python train.py --num_hidden_layers=11 --hidden_size=64 --num_attention_heads=2 --num_key_value_heads=2 --head_dim=32 --intermediate_size=192 --vocab_size=512 --hidden_act="swiglu" --norm="rmsnorm" --norm_place="pre" --norm_eps=1e-06 --positions="rope" --rope_theta=10000.0 --rope_fraction=1.0 --qk_norm=true --attn_scale=0.177 --bias="none" --tie_word_embeddings=false --parallel_block=false --init="normal" --init_std_qkv=0.061 --init_std_o=0.013 --init_std_up=0.061 --init_std_down=0.00751 --init_mimetic=0.5 --optimizer="soap_variant" --learning_rate=0.0112 --beta1=0.95 --beta2=0.95 --weight_decay=0.031 --lr_head=0.0099 --warmup_steps=59 --schedule="cos" --final_lr_fraction=0.1 --batch_tokens=[16384, 32768, 49152] --max_seq_len=384 --doc_mask=true --z_loss=1e-05 --train_tokens=108600000 --max_steps=3408 --dataset="wikipedia_en"
Each number is 50 + 15 x the weight over its row's rms, rounded and kept within 0 to 99. Layers, rows and columns count from 0. The size before them is the row's rms in percent of the matrix's.

# layer 8 MLP gate, 192x64, rms 0.44, rows 177-191, columns 0-63
104:36 59 46 43 68 68 57 44 48 49 49 60 65 45 34 20 65 32 44 71 51 26 25 47 62 34 56 49 57 28 43 71 61 41 85 21 61 44 72 32 68 64 73 31 67 65 54 46 34 59 47 42 64 56 66 38 23 58 35 68 50 57 70 44
104:58 63 65 28 60 56 24 62 37 61 38 50 54 51 68 71 28 27 66 26 33 57 45 60 58 28 48 41 52 32 48 88 71 70 51 59 62 54 40 60 46 48 49 60 47 55 57 51 52 49 49 54 29 16 71 56 59 59 41 26 29 40 29 16
097:32 74 66 60 75 35 45 48 62 48 50 64 51 59 66 35 33 49 41 41 32 36 36 43 57 14 64 48 38 68 63 75 42 89 32 63 74 33 53 31 52 56 76 40 46 70 48 22 56 57 75 50 48 66 48 66 53 49 56 36 50 41 33 45
101:44 38 65 64 55 66 43 53 23 52 33 50 82 43 40 27 47 35 59 35 39 52 20 63 55 42 45 70 35 33 08 64 71 79 60 33 28 50 24 37 30 55 56 49 62 50 54 61 58 61 64 41 50 43 69 71 30 53 66 46 60 63 42 45
098:53 25 59 31 68 49 44 55 58 61 67 53 31 49 62 15 43 54 72 37 54 49 51 77 67 69 54 40 44 43 22 38 38 35 66 50 51 71 32 07 68 61 64 64 41 72 48 52 32 43 58 55 62 65 65 55 34 26 39 61 57 52 72 39
103:61 46 59 33 67 57 20 48 70 56 55 66 60 48 47 42 30 17 28 68 59 49 53 47 49 73 35 53 41 52 46 66 30 22 80 58 56 51 68 57 62 60 53 50 19 50 37 45 64 19 46 26 51 52 38 50 29 60 46 29 65 61 79 34
110:59 35 37 42 49 76 36 52 37 84 47 51 55 60 38 51 32 68 56 53 70 35 30 36 25 44 52 50 52 27 40 44 68 45 41 51 43 60 86 47 33 81 53 32 57 58 22 51 68 49 56 28 45 34 65 27 54 40 60 34 44 60 55 16
114:27 57 58 47 50 42 44 11 51 31 52 59 52 81 26 53 48 37 45 55 49 59 76 78 14 51 57 26 53 35 58 49 43 51 45 48 59 38 72 55 37 34 48 55 67 44 62 44 53 52 53 54 30 53 56 66 21 42 47 75 37 80 23 34
098:26 41 54 46 47 57 44 44 71 51 50 37 80 30 36 51 35 34 40 61 44 49 67 68 74 68 31 69 32 62 54 42 61 36 72 58 18 40 50 45 24 55 72 46 79 74 24 46 60 72 65 48 38 47 70 65 52 40 69 47 61 58 66 42
099:50 46 75 46 22 48 38 41 31 41 55 41 72 69 33 61 43 55 43 68 50 52 52 49 38 47 36 71 48 32 82 69 42 38 51 42 89 57 58 60 40 44 48 53 76 33 77 17 50 39 52 29 59 77 31 79 53 54 49 54 64 55 37 47
092:46 68 48 38 55 29 30 49 28 40 49 55 72 68 56 62 48 54 43 44 55 84 57 61 69 58 30 83 53 37 26 54 27 30 67 81 33 64 62 29 48 64 67 29 60 43 48 66 73 35 40 40 35 46 62 70 52 27 45 49 54 42 46 35
109:62 53 35 59 37 56 46 45 36 54 56 78 27 39 43 61 36 36 54 26 62 85 78 48 60 54 53 56 32 58 63 52 50 47 69 42 20 79 57 29 68 50 75 43 68 50 38 43 57 35 38 52 27 70 47 61 44 64 46 53 67 46 54 09
097:54 54 19 58 41 51 49 56 50 52 40 55 52 38 58 68 50 45 36 69 61 20 45 40 58 42 50 61 53 44 99 30 58 40 54 52 41 52 64 78 16 51 40 57 19 39 39 59 46 79 51 57 49 42 83 50 58 67 63 51 53 69 47 72
108:41 30 45 58 37 44 34 43 74 40 53 55 10 49 29 73 44 63 50 90 37 34 49 36 61 44 49 40 67 54 35 56 70 53 55 36 70 38 69 49 46 52 56 64 70 59 46 24 56 19 63 25 61 51 23 55 37 34 35 46 56 52 55 70
101:28 79 27 85 35 43 39 43 57 73 76 39 47 80 39 60 42 56 47 23 58 30 58 45 50 55 54 62 52 58 58 62 26 47 48 67 59 47 72 22 58 31 46 56 38 60 56 66 27 48 57 40 74 78 55 53 43 28 53 47 66 31 57 49
# layer 8 MLP up, 192x64, rms 0.465, rows 177-191, columns 0-63
099:27 50 56 51 44 44 24 46 39 22 57 49 63 56 74 30 58 41 46 69 47 74 44 37 52 71 45 76 46 60 53 54 68 30 62 72 57 39 56 22 48 90 60 58 59 54 66 49 52 41 36 67 36 77 42 25 51 33 55 42 42 39 73 25
103:69 12 43 45 46 42 64 50 78 48 40 18 60 50 53 57 42 73 47 55 54 57 65 51 61 74 45 47 41 67 72 79 85 49 69 54 37 34 42 46 58 41 57 85 44 51 48 15 48 53 56 69 46 59 34 69 67 55 45 65 42 66 42 56
101:34 60 29 38 54 53 76 46 51 14 69 48 56 42 60 35 84 51 69 58 54 49 32 51 63 61 35 64 78 52 36 51 64 61 67 47 61 43 61 69 39 44 46 61 91 55 62 47 31 41 37 62 49 43 45 46 67 65 63 14 29 44 48 67
100:45 50 36 72 46 54 25 32 64 53 39 49 46 67 10 67 38 29 41 26 40 55 31 41 38 63 56 73 26 43 82 45 26 72 50 51 40 53 50 37 64 33 57 50 56 49 71 41 71 48 67 54 70 61 45 68 42 40 40 76 36 40 64 69
107:46 45 41 70 33 41 58 31 47 51 64 69 21 42 65 28 61 64 75 30 58 70 44 51 51 46 35 46 68 30 61 67 77 21 51 50 59 42 34 68 58 37 12 67 43 62 71 48 54 19 42 53 74 42 44 61 47 60 45 38 35 50 33 36
104:54 54 41 57 46 24 69 51 47 73 56 34 56 53 45 30 64 46 47 48 37 66 42 38 33 36 45 34 45 56 68 30 39 76 29 37 52 50 76 47 57 58 46 36 37 54 31 79 29 39 54 30 73 42 33 28 18 53 25 14 49 53 71 53
108:61 14 57 35 70 85 57 53 69 30 38 42 61 73 67 24 60 46 55 53 65 42 43 33 46 66 37 35 69 57 56 40 54 40 41 48 67 79 53 51 65 49 78 56 44 30 42 49 26 63 65 67 51 68 25 77 51 57 50 48 68 49 67 48
107:56 53 64 64 53 24 52 72 47 50 61 38 60 62 70 75 64 39 27 69 75 59 62 52 46 44 37 47 20 46 65 56 59 43 66 49 68 53 41 50 41 30 26 75 58 47 60 83 48 63 37 28 64 21 48 50 25 60 24 71 56 68 46 46
097:48 39 65 35 41 64 62 30 34 67 66 45 61 51 54 79 50 46 72 37 44 63 86 72 42 53 62 29 48 72 66 52 39 31 51 40 18 53 53 57 47 51 70 50 29 55 57 79 39 35 83 59 51 56 30 81 27 55 44 60 44 47 51 57
100:60 45 51 44 47 49 63 65 61 58 27 19 29 55 46 77 51 79 77 39 46 50 53 36 56 52 37 67 20 23 65 60 10 59 45 42 19 36 39 50 45 48 52 62 40 78 37 63 70 55 35 45 50 41 53 50 39 25 45 44 52 54 70 55
096:54 37 61 49 60 65 76 50 37 36 52 67 73 70 51 45 31 67 68 55 76 71 36 45 45 34 32 43 47 37 36 34 53 55 57 58 49 43 71 38 37 32 26 55 21 36 71 43 27 28 55 50 65 61 35 69 30 32 45 51 31 50 39 16
106:36 79 66 23 61 52 60 53 35 17 80 77 42 41 69 71 49 31 60 40 53 56 65 77 32 38 56 69 64 55 36 71 43 45 41 34 48 57 51 35 61 72 60 31 20 56 33 64 41 53 48 61 38 48 79 58 34 52 47 40 46 48 43 39
094:45 46 59 47 76 59 33 75 18 48 38 60 59 58 64 61 14 72 41 36 47 34 63 35 47 42 38 18 41 04 84 34 67 48 49 50 29 70 52 29 41 39 55 45 48 52 39 59 51 44 36 41 53 52 58 60 31 40 43 52 51 63 46 55
113:50 52 14 36 24 29 73 58 43 45 39 63 49 27 36 54 25 79 49 58 27 53 56 42 56 35 56 56 43 72 40 44 12 51 55 35 36 55 43 56 62 72 56 57 28 49 43 42 42 67 41 75 45 32 48 38 64 65 48 71 48 21 49 35
116:71 64 38 76 62 82 28 42 35 35 45 65 62 59 68 59 71 68 52 40 55 61 56 39 32 54 51 29 36 42 71 59 50 21 47 36 67 55 37 57 70 55 65 28 74 52 48 46 51 78 48 57 32 42 29 43 37 64 37 19 58 54 52 72
# layer 8 MLP down (transposed), 192x64, rms 0.457, rows 177-191, columns 0-63
096:69 61 31 46 64 58 40 59 74 32 30 59 30 52 48 40 28 19 71 48 60 47 34 80 55 31 70 62 71 48 66 72 47 46 34 51 15 54 41 35 32 50 43 49 49 62 36 47 51 61 48 68 32 34 46 78 61 32 51 31 36 60 35 65
105:45 49 71 61 63 48 40 26 88 21 68 58 47 37 25 64 59 51 36 56 56 56 40 42 29 51 62 50 31 37 70 41 49 43 39 58 66 73 62 72 35 63 64 41 51 42 54 63 56 26 63 47 27 51 35 74 25 36 30 61 59 53 62 79
092:70 08 53 51 41 40 62 62 66 29 26 48 65 51 02 58 45 47 46 33 53 50 33 43 76 66 62 63 66 50 27 55 31 40 69 84 58 42 50 43 45 53 56 47 54 39 63 61 57 62 58 28 57 47 55 43 37 45 39 68 69 58 44 72
100:67 40 50 49 56 57 55 32 47 73 34 45 29 56 65 57 44 85 47 00 42 69 70 75 48 49 48 74 60 68 54 64 66 82 43 44 39 55 51 50 60 78 57 48 68 63 57 41 51 64 62 46 61 34 61 45 60 60 44 59 68 43 49 69
100:51 54 39 61 60 45 67 46 76 63 56 48 36 68 49 08 62 31 49 53 40 37 81 52 54 51 37 49 48 59 71 44 55 39 55 83 64 56 68 53 19 71 24 32 59 69 35 62 56 33 41 52 44 46 56 56 29 58 62 78 75 38 36 42
106:51 41 43 39 42 60 58 46 34 61 69 59 36 60 65 48 07 63 49 58 67 52 47 63 20 36 67 50 76 19 48 35 41 56 58 45 35 46 41 78 54 35 40 52 38 52 15 31 52 41 26 36 54 49 39 71 31 32 64 47 52 73 27 57
110:45 54 51 24 66 13 61 57 24 18 49 61 41 59 50 48 62 62 45 52 45 34 60 74 25 49 58 50 55 56 62 32 38 47 58 25 60 37 13 66 20 52 67 66 46 58 20 43 25 63 52 60 35 58 48 47 51 63 38 73 50 41 46 56
110:75 55 39 46 36 48 35 49 64 47 68 28 55 63 43 79 48 55 68 48 47 59 43 58 79 60 68 56 63 42 44 63 28 39 67 48 31 36 45 74 50 48 45 56 58 50 52 23 70 24 72 51 35 35 53 61 66 36 60 22 62 62 29 90
091:33 28 36 35 55 37 57 46 51 80 36 51 69 48 68 55 31 48 30 52 50 57 50 94 34 52 26 45 31 76 50 30 59 52 71 53 68 50 57 73 31 84 78 67 25 43 45 51 49 58 45 51 32 35 42 54 55 42 32 56 44 62 52 57
096:64 16 26 40 39 39 52 68 47 66 31 37 73 44 36 40 40 80 32 57 45 31 49 50 85 66 51 64 66 41 35 56 52 61 25 46 59 37 79 33 51 29 21 74 69 46 59 50 43 59 50 26 54 59 67 55 50 55 50 54 33 60 46 60
106:58 42 16 54 37 56 55 42 51 27 23 85 43 34 58 47 47 34 74 45 46 45 59 36 70 52 54 32 75 38 49 33 46 33 54 49 19 57 37 40 37 52 56 62 46 51 66 39 32 35 75 29 44 56 27 71 65 54 44 33 46 75 38 75
107:38 55 62 75 56 38 37 43 61 76 41 88 48 66 41 38 46 45 51 50 51 42 46 52 40 73 66 44 19 54 55 68 61 72 52 57 50 47 29 65 87 65 48 54 67 47 60 46 69 33 51 71 49 33 50 54 64 59 27 32 59 89 62 68
088:41 56 51 57 36 57 73 42 72 43 46 49 70 42 33 52 50 40 57 66 37 32 69 50 52 65 69 57 66 57 37 42 46 52 29 65 35 47 63 41 48 46 38 71 61 63 65 52 58 36 65 53 47 32 50 47 05 46 44 28 71 74 40 00
110:31 29 64 48 30 54 60 47 64 33 68 52 38 45 42 68 55 64 72 68 12 31 47 42 60 59 65 59 63 42 28 48 40 58 51 57 49 71 38 73 55 41 24 84 67 47 59 58 60 59 59 77 62 54 14 50 41 41 57 57 75 67 49 54
107:69 61 42 39 70 43 18 72 31 54 69 41 36 36 62 34 32 55 42 66 66 46 58 63 48 48 32 50 20 64 43 65 44 45 34 41 81 39 17 68 64 45 68 33 71 31 32 49 28 51 36 68 44 67 57 52 47 69 56 70 56 63 42 57